config = dict(
    num_hidden_layers=14,
    vocab_size=2048,
    rope_theta=10000.0,
    rope_fraction=0.25,
    qk_norm=False,
    init='uniform',
    init_std_o=0.0423,
    optimizer='soap_variant',
    lr_mult_o=0.644,
    beta1=0.95,
    beta2=0.98,
    final_lr_fraction=0.0,
    doc_mask=True,
    dataset='wikipedia_en',
)
Each number is 500 + 50 x the weight over its row's rms, rounded and kept within 0 to 999. Layers, rows and columns count from 0. Numbers have three digits each. The size before them is the row's rms in percent of the matrix's.

# down: layer 8 MLP down (transposed), 640x128, rms 0.136, rows 461-560, columns 64-127
# up: layer 8 MLP up, 640x128, rms 0.132, rows 462-561, columns 64-127
down461 099:487483485503529420520576494513499530503555535558477531508543548525456463513494583603435592462533486537469372470548537587546564467447549385536578407500372545439462537437553490403567526450532485
up462 103:489504556432534467517564468492513491459495443506555555516525469486547563459568516457434523621539490480510355575506546469454459537543520555479508567541421559444449525445531572525425419472543516
down462 100:501616491527447492482553549475471504559586538540490455448474439442498445436491556531542546480542487453429548507651484463480531489491512479520468534452518437481600523427599519546480560524466562
up463 099:480410554500457502417474506437485570541521492511516484458601506503624440538555516581455487544608449524504475532477488546468488518510529505483440498546476472504545499467582652470467520441513497
down463 103:508572439606501540472475453533543393554493482548421530497601543490475545505524529506492440462516463566519561458484551488463397551519523476524513520509448551475518421497466585470481456534590499
up464 091:565546440533465461447427486495505388514527512540546524588452475391478540520468487434440457490473535488482506495557449500655454543518496434546539586452489489513429490544447533390552476549527449
down464 093:480643487537500459542563466579529565475502523468412447497498462482557536518575465534546591439611506496552497476516545502501495482549479477503486520556591565515542532478532596554343557388576537
up465 093:543557486524464474380482509447552495414467453503472439489574536541436632488452560535437533467463597388448551431523454539560483494481508456485363562500578483499564510541596494500527583402460441
down465 098:480417498479449487497460436547511479606472532501605500486571484431501438591507534501441431537515452561574485510485436535465470470500543549481450383573503536496458461470570526493575525592510534
up466 105:540507520570450447470427489424520587535568516545522585453565523523416490481452574478449533526503548531437433524586465547533481485406427437522539463396465486492506489502480529528539468528522505
down466 119:488501557522511476498506627501530541469570486490515475451489473453521510431555479466469504441408514606560488513553533482539528496473519515550452630535478509591463516545468425515478466504458504
up467 097:483531476459502499546515537527574525335481523524589592420401503512516437448509484529428530379527431490506488416461547480472466687466462599553570554521508525433522465532496507504541450421526529
down467 086:482432584543546476485538485522469553596423448464516484542504382444478465571534457541542521582471544516490549512517505554426568488436473466493549466523450444514442493476513420449493531514480422
up468 098:492511492462476456492388414595535555513472559521548500506465563489513564557485493450570516471443545532513471313555513489477501474479397363532513449510565515542529566454449510597506585471580537
down468 103:509500413458461607551486587499567463556579535352490545415430527528537529479523458463551515497454515464506536521565479512530451505442423500458547525415494607547575499453489436512435450554475464
up469 103:554451506580529557495558572450484553596514468499484450544526452509485532439427499540439460465474477506486537413560455525430553515482543458526608547520550484456564555488551468449495463442478358
down469 109:501456527487540476475545505506570390364484519537532520556436500497531545626589519513568513488448464501571499479539523511462506538436481528475563476460483467477532521580425542575576641523446538
up470 114:521357487493432485511503555512462425490422418406394587506522478473516443478504490517447507572442537518483457444594495579448471445515574401474463575462517484475500521515502533569510513480505520
down470 106:567520508505542513479473543472432523377534466425494544480537544533498499501481438513524465424494521517437524500442555429500493469479435454539494520542436576522433519468493431518512467502462545
up471 112:478553541459416532544505495394548492439548592484549482477547541515454548588482490517422455502500473521535466460608476550493519483564522553540475470495505561542537441506483422512614650487501478
down471 102:565391486508553540448561512475440487550456536491401524558543482582466547452519516551498561519511449448579564482501408493483535518405430456558521445496531449504544496633604432506457468423554515
up472 097:538419421523524610520520481483455459502596488483533446519474440512526507474537488545490531473456503419582443429558472569509485467560507496434540536529530466494549407566434473429488479500445480
down472 092:514570490518486484480462510502421571544484542578509428440490487467517482551509584416460581513425546554515520492517534515429499512471553479498511528531467424484420571496521447605516542582503537
up473 099:470359460432422403532513552504532465501542486485573464489474503509515501557544538568496515532432478446434366579512486516426476566490606474458406588626448456610449462543491479534474484470532498
down473 098:539603535459528483466575531401545468435482539589464472559507594479537507491456540497471526486501515640602497486527477488473465424457386579503539409456442424456520492504546451503518540552461498
up474 112:409488517414508529523488391476568440462516476464534480533529461494589491480480534437449449440462457437460534446484502527554508490501490635604505407536479479411566504388504486477585515496434550
down474 103:548423475626552457456526539479431471522539569445472597523466431547504611535464475534565474566516515552611491578480522468505478530470516473358432533491598444483502566552496489467397472419445545
up475 102:513485479510478506476625500413567556438485471550479543446403554481640431495558486497436513557546570534478483521490560459543560521530482479403529435477480417560545537531577545527491465525456527
down475 099:498590394469551507538459522479426514478519555521471460505489465525378499514483538515590513473554452493385503556467510450475492505544415516655491533475437599477487448497452560472571521499468520
up476 111:432595512560454603475546581537528464510419495497536531519591502476496495491494421480524509537529486523482510520466424523548502505590447500528455447471442560569496473541489475425516548542422504
down476 114:493443624490466500475515463575521501456502448524453544464556544550500475524531594529610482530480542529529501455504464447472513525443514572473487486587603426428563481482487462552417454516488449
up477 099:507633547570508496452450513452623477513496443520604453505525397496576547476492464570425548506471489544516481457487430510536463468409569493468521553489403376532439471560432466497473574593490407
down477 108:531551473481539523402491523485489494362470521547428413460480536570548543510600533445557500511538502540442482538537478501490506502443492432406478546504525479517537453531575389480472534429434495
up478 101:487510576421470515507441459496540484449456388504514531597503476518534461478494517493465509473540486468453493477485485458541519538656563561511464501567466522508462581527470603503519374498484485
down478 099:496483499549490452465602565495526496517499544527553465476494471470580464543447621454321494540488561506518494427555510521509485464571535441531482584480514567535502440566425413489438539506455437
up479 091:472503506549463469452494470482480409506507532502492531401483464521511474449519437541579436494554446556547550361492560543420552594522524496484417517510426533514518553552431585526383517408450501
down479 083:473466615574468463526488467488622516426481529547585466642477541488474581495506608393468494547440526488492445474503547481503475404496470470524479503547642544505519511537518495540523456453477536
up480 109:525429510433535596466501580481476534485530546514581509454573502429386571517459437510501420493458552511483549491400468506557424443466555514510489457522559493495481529414521482550473546416496481
down480 098:541523500495510410459486393535506456455536518480507480563510394529521504514447526533455433553520544444475497504440568533363499551551488415540486523560539582460475476558442458463550554524478500
up481 107:565461545486481466450477622460440566488497582461453543468529601565479505447525505492550501516478504465401525419540412557423516451538479454573561465470467582429408524549477544499575421542529557
down481 119:512507518502526421371494395510401481534361482427477482514432604469409466474460522537436478497544497556549502442490478472534488472475450435463547493466440444435529515526483426456445475551562467
up482 103:478452580474514580409411474512549509496538443577524582484449609515515507484493516503494414557393419558421503456586615467468497466495553476520655520499524494480534437495483569458570521494581511
down482 112:548571462473478459436576427473549617470530609488501528544495564557469533493483464422554422542576471516492507537515514511463598557443504508468519586421515558456443568561540467453442552533499577
up483 114:455546464429507475543543586432524469534486508507548434501474491507525454494440565516388572520549505533383471548507463503524507473459539490434386549444534439538444453473518462453468582580509416
down483 106:465584494470504527499448504614555536509434503489473497504468469458450469481443492450542536441546422465436529493391558589485460496493566544461612459426465474524535553516517553500473477545554524
up484 100:489438487482495528539495610507380412490484473554448548420473582498460437507545556490395511566479424535456433503367479512464587557506601444542501582471528457495551475444474470435490562542593453
down484 100:488557520366469506464539494533565499552463505521432473563583482527484504495445419554523474477613522560571448423522458519625424483438457477533507459430479576459470523381541496590544550529510554
up485 092:555493549531559551523547566516518561453568581514469448552475656436506515414493492549504452506417517534493456480483340486517475459451496501465490549513551406480511602541527499412496621483507451
down485 106:519490552505518497454392494489308457483608470468536529511495504593533446556508486526432496505570513484550424465491572507474536428472526475525473416514494500485427434544553442500511513426488511
up486 109:554508519562535539518451411504525460475451342400591511517514507564545457424451466515470522503443476465539615501497483506487418422504479435568464495541508515434574519410476478457494600525434455
down486 107:504440390548446518522533504474544527471482592528372455449525460487510472472506503545503570517572500522464493418458415461410525505468484567499549510520492559451412459473532500430627421458516428
up487 100:532484475555691556412495535581405504470549488520428481470592469380481551558515508597493503500628555572446448640504449586424490467549462500500421502509476515503452447500529465492592487541503554
down487 094:480471526531469408520476448431498495483519608525499580543511514557537523497520458491536450498450485494467515525484527479432514517556452497428516592497463482510544505487527457552474466413562539
up488 097:478428521417489427541459539482451445449553509504423536513470481477512488427449580474563506522495479391414473524473434507452516582405573519378465399483600548537466448503428587577500527512548517
down488 094:519509416541363555540399549467526510566475468554554518475557515473438460524540517468543467597569474547555487495583489350557452431447504489539436567371578489501506463470602549562550523398486441
up489 093:479410530509599537510513451586499549504513435379494434502570447440465549405409541472542443514550518479486464595494476523572504445486645495480466569500420519500560606477585454522444480484500516
down489 091:475516500425464540479510519540428494596490561541597564544431459476458449494561487496504486445496523606381495415593504522522444557478461472515452477388517481500482490514482558558539578507486438
up490 100:536503542434525520529510558519582555490449517523623532604427424472515594429538447493468441528440506498520462514493530514474458468584482514482533443546459556444542494579439508432490415518607572
down490 105:523583468513448511505502394535462482568574486514473507440471473411434489545494505536489481500495476480495391478416547529424511522558540454589538520496558497480435472495486486592481512530507518
up491 098:530520583414497491432438572399346463466490491600494479435521436539458499409524573562551545538497453577510526482508562484475527614415516562522442518516537439538478503483395469555483533459526526
down491 101:523444495528500495489483476517650449531509523422633517357485514510536526537426452480521518461410549431445544484501489623527535531449546469465514495455500488406508517513483504538489518444507561
up492 096:608505445434445527529464507463550497491499459518483440453575436525501541425452450569524468498400505433536494522504524495618547573530449501494495478498504492489539506487559583585537503491427442
down492 098:529590481537363424476481488543411497528522575489559608483472420490528517549500532388500493486494543443472509467544452423517534458515502501548472494430490543520547469520470382529406583549460485
up493 103:539463577434523431518380501502509443484470533571508506573539430564567557477493542459454534527460430439531619562425475486535448393503445519537492449498481488557521553472515512564484531512530523
down493 109:502471406447535474441517466496411548530452467397505493517516505522521514572528482455558475460480540552407474548409500452574514546465459459558455491472469460470544501539438490575479516537543479
up494 090:534534475520568435502465523412459428528591568482490482487507531483433504510455472574505519444576481406602469441564477561422506612527465505510493504442573513415515562507422509507454475463416478
down494 074:438478534496421549563505435530451529503473485463496548525548455528452494526571569599462426475443529492383499567484451532503517517471552456520408492593516542540427494574577428463467502529524560
up495 099:525508483438532498525542549551534509434469362500660422528490449499475532469346465534551472560455489457520494531482492493468457412542546518472516465547485573498543484505469502530487435482541475
down495 095:398514482501476409497425401460463490598524515476391552515532540474510393476603481535392539469469516567532505414603500450537508607544584468485491465477499546524511495450528490524546531448423540
up496 093:550399499479534470450379542475572595465559462512505430599504558538554507588522530436486482479535453478504518501541539591475487570549487489508500446493423512522502490459525465443514492518426481
down496 091:433446434411491464477417462464494562457452497460535434511496542605537493534478566556560501451620512465511574549471513469450439476571484476509484421480530604394429512505476652582577472579502546
up497 099:511512470429550484443527526517482552456467482511411602461597347393494554471595605529449529619495486450479480467492452441497516414485535524482575510554537543552536604489543468480504469506513509
down497 094:444410542435474586438484426427596446582531548532562496472485552540518452579516568444377514478512549485494508491452528467568448543585465474460502558464455565473537523488529579545487482502509483
up498 104:474524478514524502460566542535477532504615456459489568571505467494563507490521553547404556491499559444409525434508498542488492494583490480546547437500424461488504446508428482523438547480407498
down498 110:511606504565471483511658480565520481488509568500494548525565482426571548494524434453542542526432538457544584514590456486527470494546466496489528473376488523474452540588501560492447485565478508
up499 109:414448524502487457553473499428425568500517500550539625568503620564495496489387508446560445521421491401539466487483454510502480502541492455480507512373471608548507447461571604463459423446456508
down499 092:580497499506525483535515477524560528444433521383488510504434393543547492507539549528543566403519519543414506513524512559447580483433523616502488446569518359474487610514466484494472601497505499
up500 105:525516576442510376538435589482528386488445458600541488485537484531515448439443496482509568496504576496513452573523544463461442541467472549433526507393448472431507483524478528460529511520542505
down500 105:459508475485563558541539452465476474556590608473536493528513471539413487603500490525440507524508393573497441443440475555590498495560573481415517500581534582492434471483546484515511514494476514
up501 109:537551457481451461552531511418532511439455535442543503491525525507454534522479442487521511447549491561580442386491515486538496586629519488499510533457535416541505548509461438416476674431541488
down501 113:505536512489434513479514535508496425523562498626485517547589451582540587543483438499499502495495471492519569483469475470391516527507494421485515517506419497559564553591458466532441516634513501
up502 094:514468595509532468557490491479441466459598511446554517527454519538516480535485470550544550607496464549590525540527487571431436445551492552516496478465518485444621558555515546447431503456452456
down502 094:476494445472469544564517525491409537479489449514460566601497476521518443409491511381493435464436523455468514412479526524529540491467530471477556537637544445526493484443434578550560429488511454
up503 085:626544505478516429445465496492431491463481450509557436472497465462483493520566512580455533506478454496550546417398441455502515495522437446471529371445558498531525519488428508551594548480518414
down503 094:378506590556522503482500584506524535538465500510451540490499552470400529506509574526532465475495511526553500570538505525450476444515475490547518515488479598524591516485589454469514542555493537
up504 093:586428405498489487460490615452542473493498443554452509464514458522451599500543511512528504557479474467588430426540478555541598632500509491533553557527538497512474480528515472450410476455430553
down504 084:451495533536568432600544407511451501558469586497534601571422444545481531465587489440443417410417564494479457503434491518524471438528520505477418515489501462502425531533538494475566582567484475
up505 090:477503552553565540444500486530494406369488505484500500521535551468497458449471507546445445499512486465476462494466457525443505533557551477498499518467508424594499455521372540522506494538513547
down505 092:452465544486496536492454441494547548521514552525452469443606483452505598513632533589450451524454524408527487511555493443452505468539490478565559535515530528484465565443502403575473500472549507
up506 102:450530404469499591462495538522527446408555503466472493554511515474475561472458475440519514482620528547594513470491539528487567388549437431547471510498532532523515486447505538574577695464515417
down506 113:454495506526572507520474501442470534526435521501443462532502442521578513528436563482470554456422490485446535519541416509529482474597547686497574519480469463499506535445514495485435544525557520
up507 093:558518438456526556487564480547451534420422629571425491531422442488564465438475529429504505577534463484487521487511550411432512522448460566440460512510472532546553618540410549574516442514575562
down507 091:599469440494456492479425498491461616488548401527548453536566558501495456520484500449445488594511503532472523437431580550547511525448460528428388495428568571474557433499457518505498670359514415
up508 107:470481458501492512489550442476506571489498509523517448403468549464441592518536454664539496482491554420581503501510517524565483576508408495435427416537439588557502509511513429545571586574513503
down508 102:465552468501470540533469486561447523517544472485581528540363427429546452472519500416541516475552480519552480491497439504474564478485514443541581521490488511568453418484471494491497534500546536
up509 099:449532639479467493564522499398424443484491553482511483519494472534601519480467501547567573391458542404517563473503577461500561467441509554464553527512464478506482543471526585464506518420464508
down509 087:552551486513485597379554547507577534629564498436471507586513531423421521556492489519425416599431449505471452485487495428500481497547416490483402452478517541432547536456436462553430486528533471
up510 105:560595419458406539509566478586468489516532441432572482466473503507490507406502501405525403558480391426382526359454526490511518422469547435593382456597555467475549431468480522465521595518559543
down510 114:459428507490588508544544487508498543486434431549459451543456471407556464567521526467533559518403551485477528534541409505388570554526464507413476514447600499524519508514456527497471413558531383
up511 116:490442522525529522478470496430497523538490530520480480513551495556529444549548505433445525489488492468485448537483454488482496542518598478474498512562596499575553599554522485553491607522452520
down511 104:530465489552498462488518564484507564447477517535537507491424516511524479505470448522610482576398460479575573539535475425458440551514508489506445568522484528353440486463616452494563564507548547
up512 093:446510502401411454411489568493546548464553541499589423452543487521515460509480497433413440556558484438513513473497517537469602451479498552529543506513532545418553613550572567461483446481343450
down512 087:462500525512507514560420539523509513543488401474513585537536577593527451491638520500541521530474542394567534559497530496488465544544490475448452519482530459557512477441570426459455513512508514
up513 099:504601390470471428497470492540513512489501569495533446493525515506568512566429509474521467466532485463449454421463460483525507418494528549349506449569462544558593478493533535516473582523492529
down513 092:551496530519476560503454553457399486577557498441505561561467557566487422506508527448526498564549483585458452475481487477477415412458520479584521539489454501506458475525417530493567451468441482
up514 103:532492516410402433515515499493567439493483548585487538523479526618531508467488456420529459411515552438527401487511498493524516463365437528474449448519551479528445536464395542556508495512495446
down514 102:423478483536542522513412436454512437438565483494421519557589500468542510475480478578466513600491501486383527503464470493535396546396529441498546555405533480513499442572613495490471419467493471
up515 099:466509605528477474508569460468544554513607441424484467511478498544408642498499542440529481510470412467510529470475551453587494388564440462512620531567520541519556509553539469502462468437442523
down515 098:518494529411490575518518555523555471609360523551564579532501558418584540589558511535517530473491561454470453536544519474443489534480545500496490465438456478457496575469506581498502568497508371
up516 081:434556595492461430399504473450464456448490409514629373500569493473515578599460537538514501496442466464565474446563454540557488502573481530516470525516528483515415467553460537472457555480479476
down516 083:510434509515515509487492491573545548513525604531446594546520486521494529350555607533540454526493396477489528523460517502569425461469404497499498506444530558454543521526536528401473500478473447
up517 093:433462474512456480373502523486542476513513607454482539566443485477599407446489518502461607482518526534463498536434550457570514587501568543496449545511436512509488561473499567494505432534470530
down517 101:471530477474528416489459485430486549551529434475603587507514499503550473499474468470531509442531510604528476458553505545539514500491415476482481488528490475473467561430579482617534524556522607
up518 086:514441395421574477413487549490571535495566442489495524569570393443525485482497540465624521491519583470538419466522502518510496570590500512532496481515500510540484501609547449522572494372469551
down518 084:546477569538503500525478498585554536536483591470503391547543518471457453594555438389560486626544494457435479546483422485573550603456522504510517521489562531464487487497500572533480548563481499
up519 096:447565453546543507490511377466508472386543478481505534472545527600584456530565418485545461461467480503515448489536526469514518540465505393432494548442554523521423508566479517519429540526525586
down519 095:461433462476423478434504597507506424431525520448470550511464549434499504449537557520488416552461492505548494572506489367581447434473642411541484559501447575469469540519445477518556581478537467
up520 089:502447410529510470496473539450437552536548511508503535509481529491480475463561409605417520498507429504391472506497593425440523473476507560467444451541486468541497433523462553461529458544489420
down520 096:474446591461452519567481518532532546566553438487569504460496529511534504430493579482447497443457500479471486507446428555605518432445333490428503541470522548562544541499440442476446532535531548
up521 101:511542527593415478537466487476443495422414497500570506509475464521505491507494614464467470576492431475401520600584454509463464482402590526402420449571509569554499497500500497554417536527522551
down521 105:501479567443451391411469411503589536541499496524500506424528499538501415560494463570530470458540493528493515484471567443456482555604493552337532451461526448438514487519466494473490503471537435
up522 108:549478566527581516533522431371478600439514484549578607360514568490469538592478500486529511550542498549491562508516505462582508443548571480431553529536403518509472542488512469597571509480415508
down522 095:402498494509462496552515538568530404568430483497463421567424511441430482428495481393426496365503486509532471448477437505452536478502436461490511538438567482577462505446484547557596516600512557
up523 097:496477473489513538445583458501603508483562516546585568505520518529503545477499426452474501378511450538508362510484491487534415524452467567595500497559572529465491465543487419428516431523458414
down523 098:599492483497483473479441575523482408524434532527553480610443526479505488499513481563518471496521581475472505493562603550546500475523481498457446486497422410506545497568524457484451538409430393
up524 089:478475511504523433560530536503444475513527477412476530620546519441571556471510476493477592444452454429513498475541400457539488433561469555436507508410512527526544493475561502501562504468541480
down524 089:526509388464399562486531444516459530484497521563449542412455509583507516516521479429443451543551640523516544507467620476471491568414466368516479546579608574496508488533506538568425474539479508
up525 113:523452529568482480493504555601434543438485499468514552449474509517481509450489455574471436449508483528541598522579456463490471448484557500516365549541482523430536458442486511567564557446483489
down525 119:366556472486491509515455451477313575491444553527497527522545464597547481442488533553437539551534438528529554527427484544463464536539519508468550514566510416590510491501530549571498488527525586
up526 102:514463471481492615516434548559543558472562542487439492537660519545435531497558611467497551519556438497520499470463504474495491460526339549508532535495457509574503544592481478583440519475441552
down526 102:457486467526389554475476557495365554482450540574574401512511511412570539576440534493422573508428465468565465458432519548444404477394615556493517534502435540501507513459472540492551592449494511
up527 100:512501455458533531474488443480572489620591503508478483587464560537418486471497441520462479468549496529443438502549544483471574482484487477474518442495532541638497439503474516348426565504532433
down527 101:485528538522448457514498497562472466473528407492463541480527549473441475633452540459407562531463492573532517474512445555531499427426564561466587627515557393562513553464551567406625491558540505
up528 094:463453500477496350497478447462513504537504479540478416430441463417436480422473541531381515468508467502463523534471531640668549487559513561515464540549429467517652505545509457590499529496535415
down528 095:483540579444451558561500499488544506428428511554451476520468513510580482557554433468496474463500586498390434438479485429530491449447518554528524510475425458464474517558532502459522573414521518
up529 090:498502525544501434490438554318480547494524492421505452538425478515499446379419576544491570548548476484486523491399535544525504486511473475479591563480479468477468375520585467531519508499483518
down529 104:544515395511472636450451374439534464523395520509469588471519547472542466534570511443530494482471376479575537549518523454438457516557505534457493433488336547537515410499489576423490557459527513
up530 097:536500491577471478557493510485504466463548578595601507498486535542427516522464580541565538462521432475471529447599397482503587446459496420389518482500505486453492517415529490478532597479468548
down530 106:488490498520495431526542482516492455503484555603612451456529452424577515506566492386494466484515509453470436492482473446509462612573498549503495478603510416475489399521561450507552438409536477
up531 100:445532522431395516524430530488424426491584493472437499530582506503503457555647472438556532490421483495524517456485476443515574457414561477436565483561463488486569518612457485515466524436420488
down531 089:456541485555558432584563464461475565591438557456567538575400470506415519505477590509434601553480434487570437505484517549507456502549487512492501513473478460540567458497581545555556507453516491
up532 113:454512528479531452540428555496531518480471441496550423524458463513536556477502523551444512411476538492439454561449482531478410555434459588472549376530468522541539586442479500449547517364509507
down532 098:442477529534490564471520541515597423471560500576449533490571574480474516391480462522485425510472586460506590502430508442525447480584453449489481514485523518541524464403499529471511548571473530
up533 109:549586552442426508454567509577512426518532495487445569479551525543520553540524555488530465520505501481464521515619456510433481452522457443619535535478468509555488454489498521388460554415516584
down533 098:469433462459533513490458458521488499453499481534457505417491590487459410444530433535426470526510455473485426494514535584595546596520540552481441451465534458412530589455502549517489436442549462
up534 089:424501548513489479491604491602420516478456437455502546496620541517539570529524474515485442561462450490529426528530538507460461523490473489512457550489450466570585483423523504428434539549451425
down534 096:522504513431568570546423484529510471557505595507554466516532487471488486523481584453505569539527526488441486431403437534528498484562587479487527448552534580479485519467518421533451494547553550
up535 081:491484465511499494510600450525477587515417636465465460399550426518521512436570490424470485411494527391435514526564510531578474518605539462486578469487477526590621450539512565501556467575472550
down535 082:463470503579411568590407522599531562489468549523526409589573465450581508507530503566558394531494533558526481472514524529425568520541516459493436474573448503488504576533465517563485527514532429
up536 098:511540459448548608464453387582498511493479549497533437438524459471572475519508539562514512527493558460453449465455568552568451554497475493531556508501576495533527427479392565589529466553514475
down536 091:501513590462544449467507510483498498579557537461609504532508505487458565512570467487421468557509477563544466583488494509427567442576493526429444469534515544479474560560528491464431522485576530
up537 102:548425528601488403462533487524537496519453476511524404437498426567498522373387575589520461535488510527458490482533477534474430476495533494518490453424529452486546433392511582440552514544630471
down537 101:437543456464497541480449489545560537529532475522605491499541627458525460481445515440426571561583467562495437523471540388495588501513577499477524421487576433610489580560503549537439474492354509
up538 108:521515530554483544441511497507448494547535513499573491466493572465522463491451486358428549532552436420576454473569478487458557461507503533496406548597577429500476572425418493478492502519480479
down538 100:429513578525492495488395547581525450497449373496487598478542431513521600466519454635459586518466488525484538562501578544572466503565433579569459485524491605508560498451513402503453452446528473
up539 098:523482515502490494533573487397518508475493461547524448540605570500517566443472483500446521567525436513328549520501457530483515486489524564468465462462468473486522420516536565473499448494483427
down539 109:487489479461472473465525512567450566508422495459531515470517506461527510480444589508376589522507560559517480475637498559487498546530555538488517510439474441405469510485507436452345539485634495
up540 098:525479660604494446552517559553506439479431419393467418499475527481345557373573505457453524480483436487484486470486405434492480542518559484461609479539445523514480480531551474474512499499477530
down540 100:479524394482383546486530524589548463520486508509479477535505405539551522507514546512549478373536539485542522440496593433505517502439475494497569538484490294506500514431521535469530531470538590
up541 102:447529555449588523555537564471462524558500511561541451572539468582481596518504487484461419492476435512503464540531509488469437509554484454502432581520525466525495529437548510462569600431475414
down541 102:458455469450520547519490519464469548461445553344437522557543440462479493434491553490570503482634510549586513477547539496498458489480452466495537562585477516435514488505520507520558480468514397
up542 101:442545428557559519439535493534525498535476548488485435519519506501553550463518459427512492526514479408438559562619477551457496520454508475518504503499548509506426500524489514458482497436405462
down542 096:397445462463460430527496570556480463561511496637522547504513534398501512579498537497491452430557505494493421429489488435522531390607439479500509609505485534550506461477490563507470475530436425
up543 109:552457533492411419465563472472479510486463482596519541481466521511481445423566457465405589547600484546583585446402473479493445476494451496471541516589523449492505521495478522543508550552480501
down543 105:424568557520474528527537544532507518472479499564458506534549399452576455496457434477428499497513480564530563470484530519456474555493479570447527447519490369471495537537550460408486548475547561
up544 104:487543550413423420513549418498538548496496437495490537427484453492524488463476503544468565601572563393556509438506437517502501496566457493585505508508469517509569473536370404537538497424529521
down544 101:486454489466527555476516417466453472529427491461524473459490580493537508464590466487503492527457544557521554437514493485454579512506488463547539496473494479425570485466502499588477539571483514
up545 100:621471430494495513499479461465462467498439497531470504513403449512500577473485549577560506465503538499511528460597568462488521608527522510515526442412509467521511422524567592463554591549477465
down545 101:491412520451562510525528479466474601521586496445503578597468448456388531491529450574547584487492558529435470503562598573469487492566472494468421510489487474497508555567510512526514459471494501
up546 102:572477498412467520505520459514514557510428498485560557533555517512586517594439501465399547582561480518490426462465579476360436463501472526562460469565517422538479479524480496485527505523515570
down546 092:473492552539547507517538579518510493513480520441549460492400453526411425498548514424567520401546519512504523501459468528536621458466482584481535542525517488458470496536459518415547449510517530
up547 105:561524527564491583472502509456522521471479498553541441541526389511394610414508505595435518557507591497474459562430578420533543425492550524500589495475421500380463426579547497525459463455448486
down547 099:582394450482516490449556578468549391484509485473398587541425604599529534525442442460543453559440504486466445504561511456434496499558579557486532474516502503519452488493530526458485545449443535
up548 110:509503602500416507618464482539476507515513455521559412517514487430520559485529579504459462544467489492461432566442501439526517525447529573430497442441479439459494504503552559454577498421476457
down548 132:487463464502424533564490465490483376644494534533507442471542517455498502469550501537417472559502533473494552504496524322508499547547490528358444562471484546512432509489492503514515570491471419
up549 103:436570461506441394514577534489445500455476515486550488551410454443441611511456506497470462407399477561518412426490454454537572510599530557508388527454451586487519516420466483559463574493461443
down549 100:463596504543512597480393502544520533401537497484489482545552442449473403490589562531450498541568442527573603514523510586384516514486574487408536559574542512426491499535415496491544536539446499
up550 110:510582493552509527394527473543510554466539405436487406494441471442534498502473527470481390589468435503423518622499430522486528507534457586574399536490460512513561451439458549473543479531544581
down550 105:503464500535497465550547484459560443530524472441498411449449445510623418588509543603627548493501487524580434499496491449463425518358520467496526453482613402527560576453510439492437490487451378
up551 104:489414510418526526515461540491486573590548457568427448597611443516479518443468484435561449417401529460446487466553489386530513461477523473511526505658529499536475501508465533511511506509521495
down551 095:513498473488532526441560554509689418505410468519491514460407488480500449486484549468566559506417532536465540555468504470483473566485512441587519531454481558544575587512519567476427530556492562
up552 103:535516532412560493486479478558520481552441506541561485580546451529473419501537505524537504472423546569515499461419455468419521568530433414411495522536558559535488450475466536515453472505498558
down552 117:589515400526536504478521498508606450593488515482506455482578426525409485430476474536487517436544475545549559574538461508452462485482424515506573466460538540503451403541534459466438424553511578
up553 089:500520444538479466451531490428555576464448544523509465517532456487463549468500493436492490578484472454499428595544553528445565487500529467569495329470502468587510451536510475520585485537471568
down553 096:494526458499407473567506504495447458474520527510465539592486549418496480456354458446492427490569402563512468481470463505526566480576451540497451606401553465518565511524598550590461404447553475
up554 105:532565466509496508530615433526485551458531592537495481569454497459463451475460521606434465474482501440560447376446626444536575425471585536504496570411387526465529474461527532418530510577464499
down554 105:537436522459595527469488540461506530543546504465524486477665488571526527440504449496429449499492573474470462594471528453526503456563546524407518449468489567385458560487500524514512457399454509
up555 107:532471518595379573478623493487512529405530580550539448345460505569460484488441557531497441455464588496458493500596538543464554456478496539523412509608520502519427523493474503495509549431439517
down555 100:476552456417515465574465469532509533639452507462445477559497543490472385501489548552491552439559465507452355557517513511482427487607513490478423509577623530578489495523480543551449391636519522
up556 103:516434490520503591571461527398493451501566588474467485510507381503526526484604532592564482573478408531465518451533513461480500535555591445519481492520509484583542468492466454606566486526505538
down556 115:438522508515495518553466516568604393540511477543526600491526504556486471445502548566510480474501529395407501534560451524523476584456519482489451554487490491566509567590541464470524498474467464
up557 091:528543510508522417503507435577516545519415544480561501439514475392468405436458462527574501582415575500512498404462494523463521467513477547482447477484528579572511472427537529485512529479441543
down557 094:451395478473445552522517469549536484471585643480519430420491558474454410434569391485480591494454389499522467541518472445481458501528528507510407575464556529423467498502481567417499561445531566
up558 089:480453534534497499561421472532550495527581459435495514518592441452485540489549416482506452626506510515483507474508468484495526474507486467567517527503530507487512479462590495486450456465415446
down558 074:491532509492506490555444527548446526541487519472540510569464499520540469598520590472561482438473553421566592543442556554511493551449494516555457444487489455523555496534370499469508547595552537
up559 111:542459485541467504414484542538549525441494547578473504565535388545399503372507507550451494509471486497545424411458463544546444449503474406391515519460493374533572500483587542513630526447550513
down559 121:477489462513526558490544524592584451478471474474473420549551500460582562465485511533552508473461457564504352518523449448418444465553480472616447490468428413506504513484576568492461522481545535
up560 104:430497524498535455388507430456510460551453528520582551588516510535458477460417518509502459481460535453549578444455530524590450527613573483482441567464536476471490555435461555526584506379501573
down560 100:563454486498473506508516453543472531574556467528472453474515529513501583493465486503484481355480557564454527428384523476474571495532451467493552424453485464515606478521433455511469475528436532
up561 086:492510492528608426499514480365442502466544471529565478494471477448596487436494527524612523446514534467550437430501535437469526513531529542434579553500479443554564497549549570488583515385538531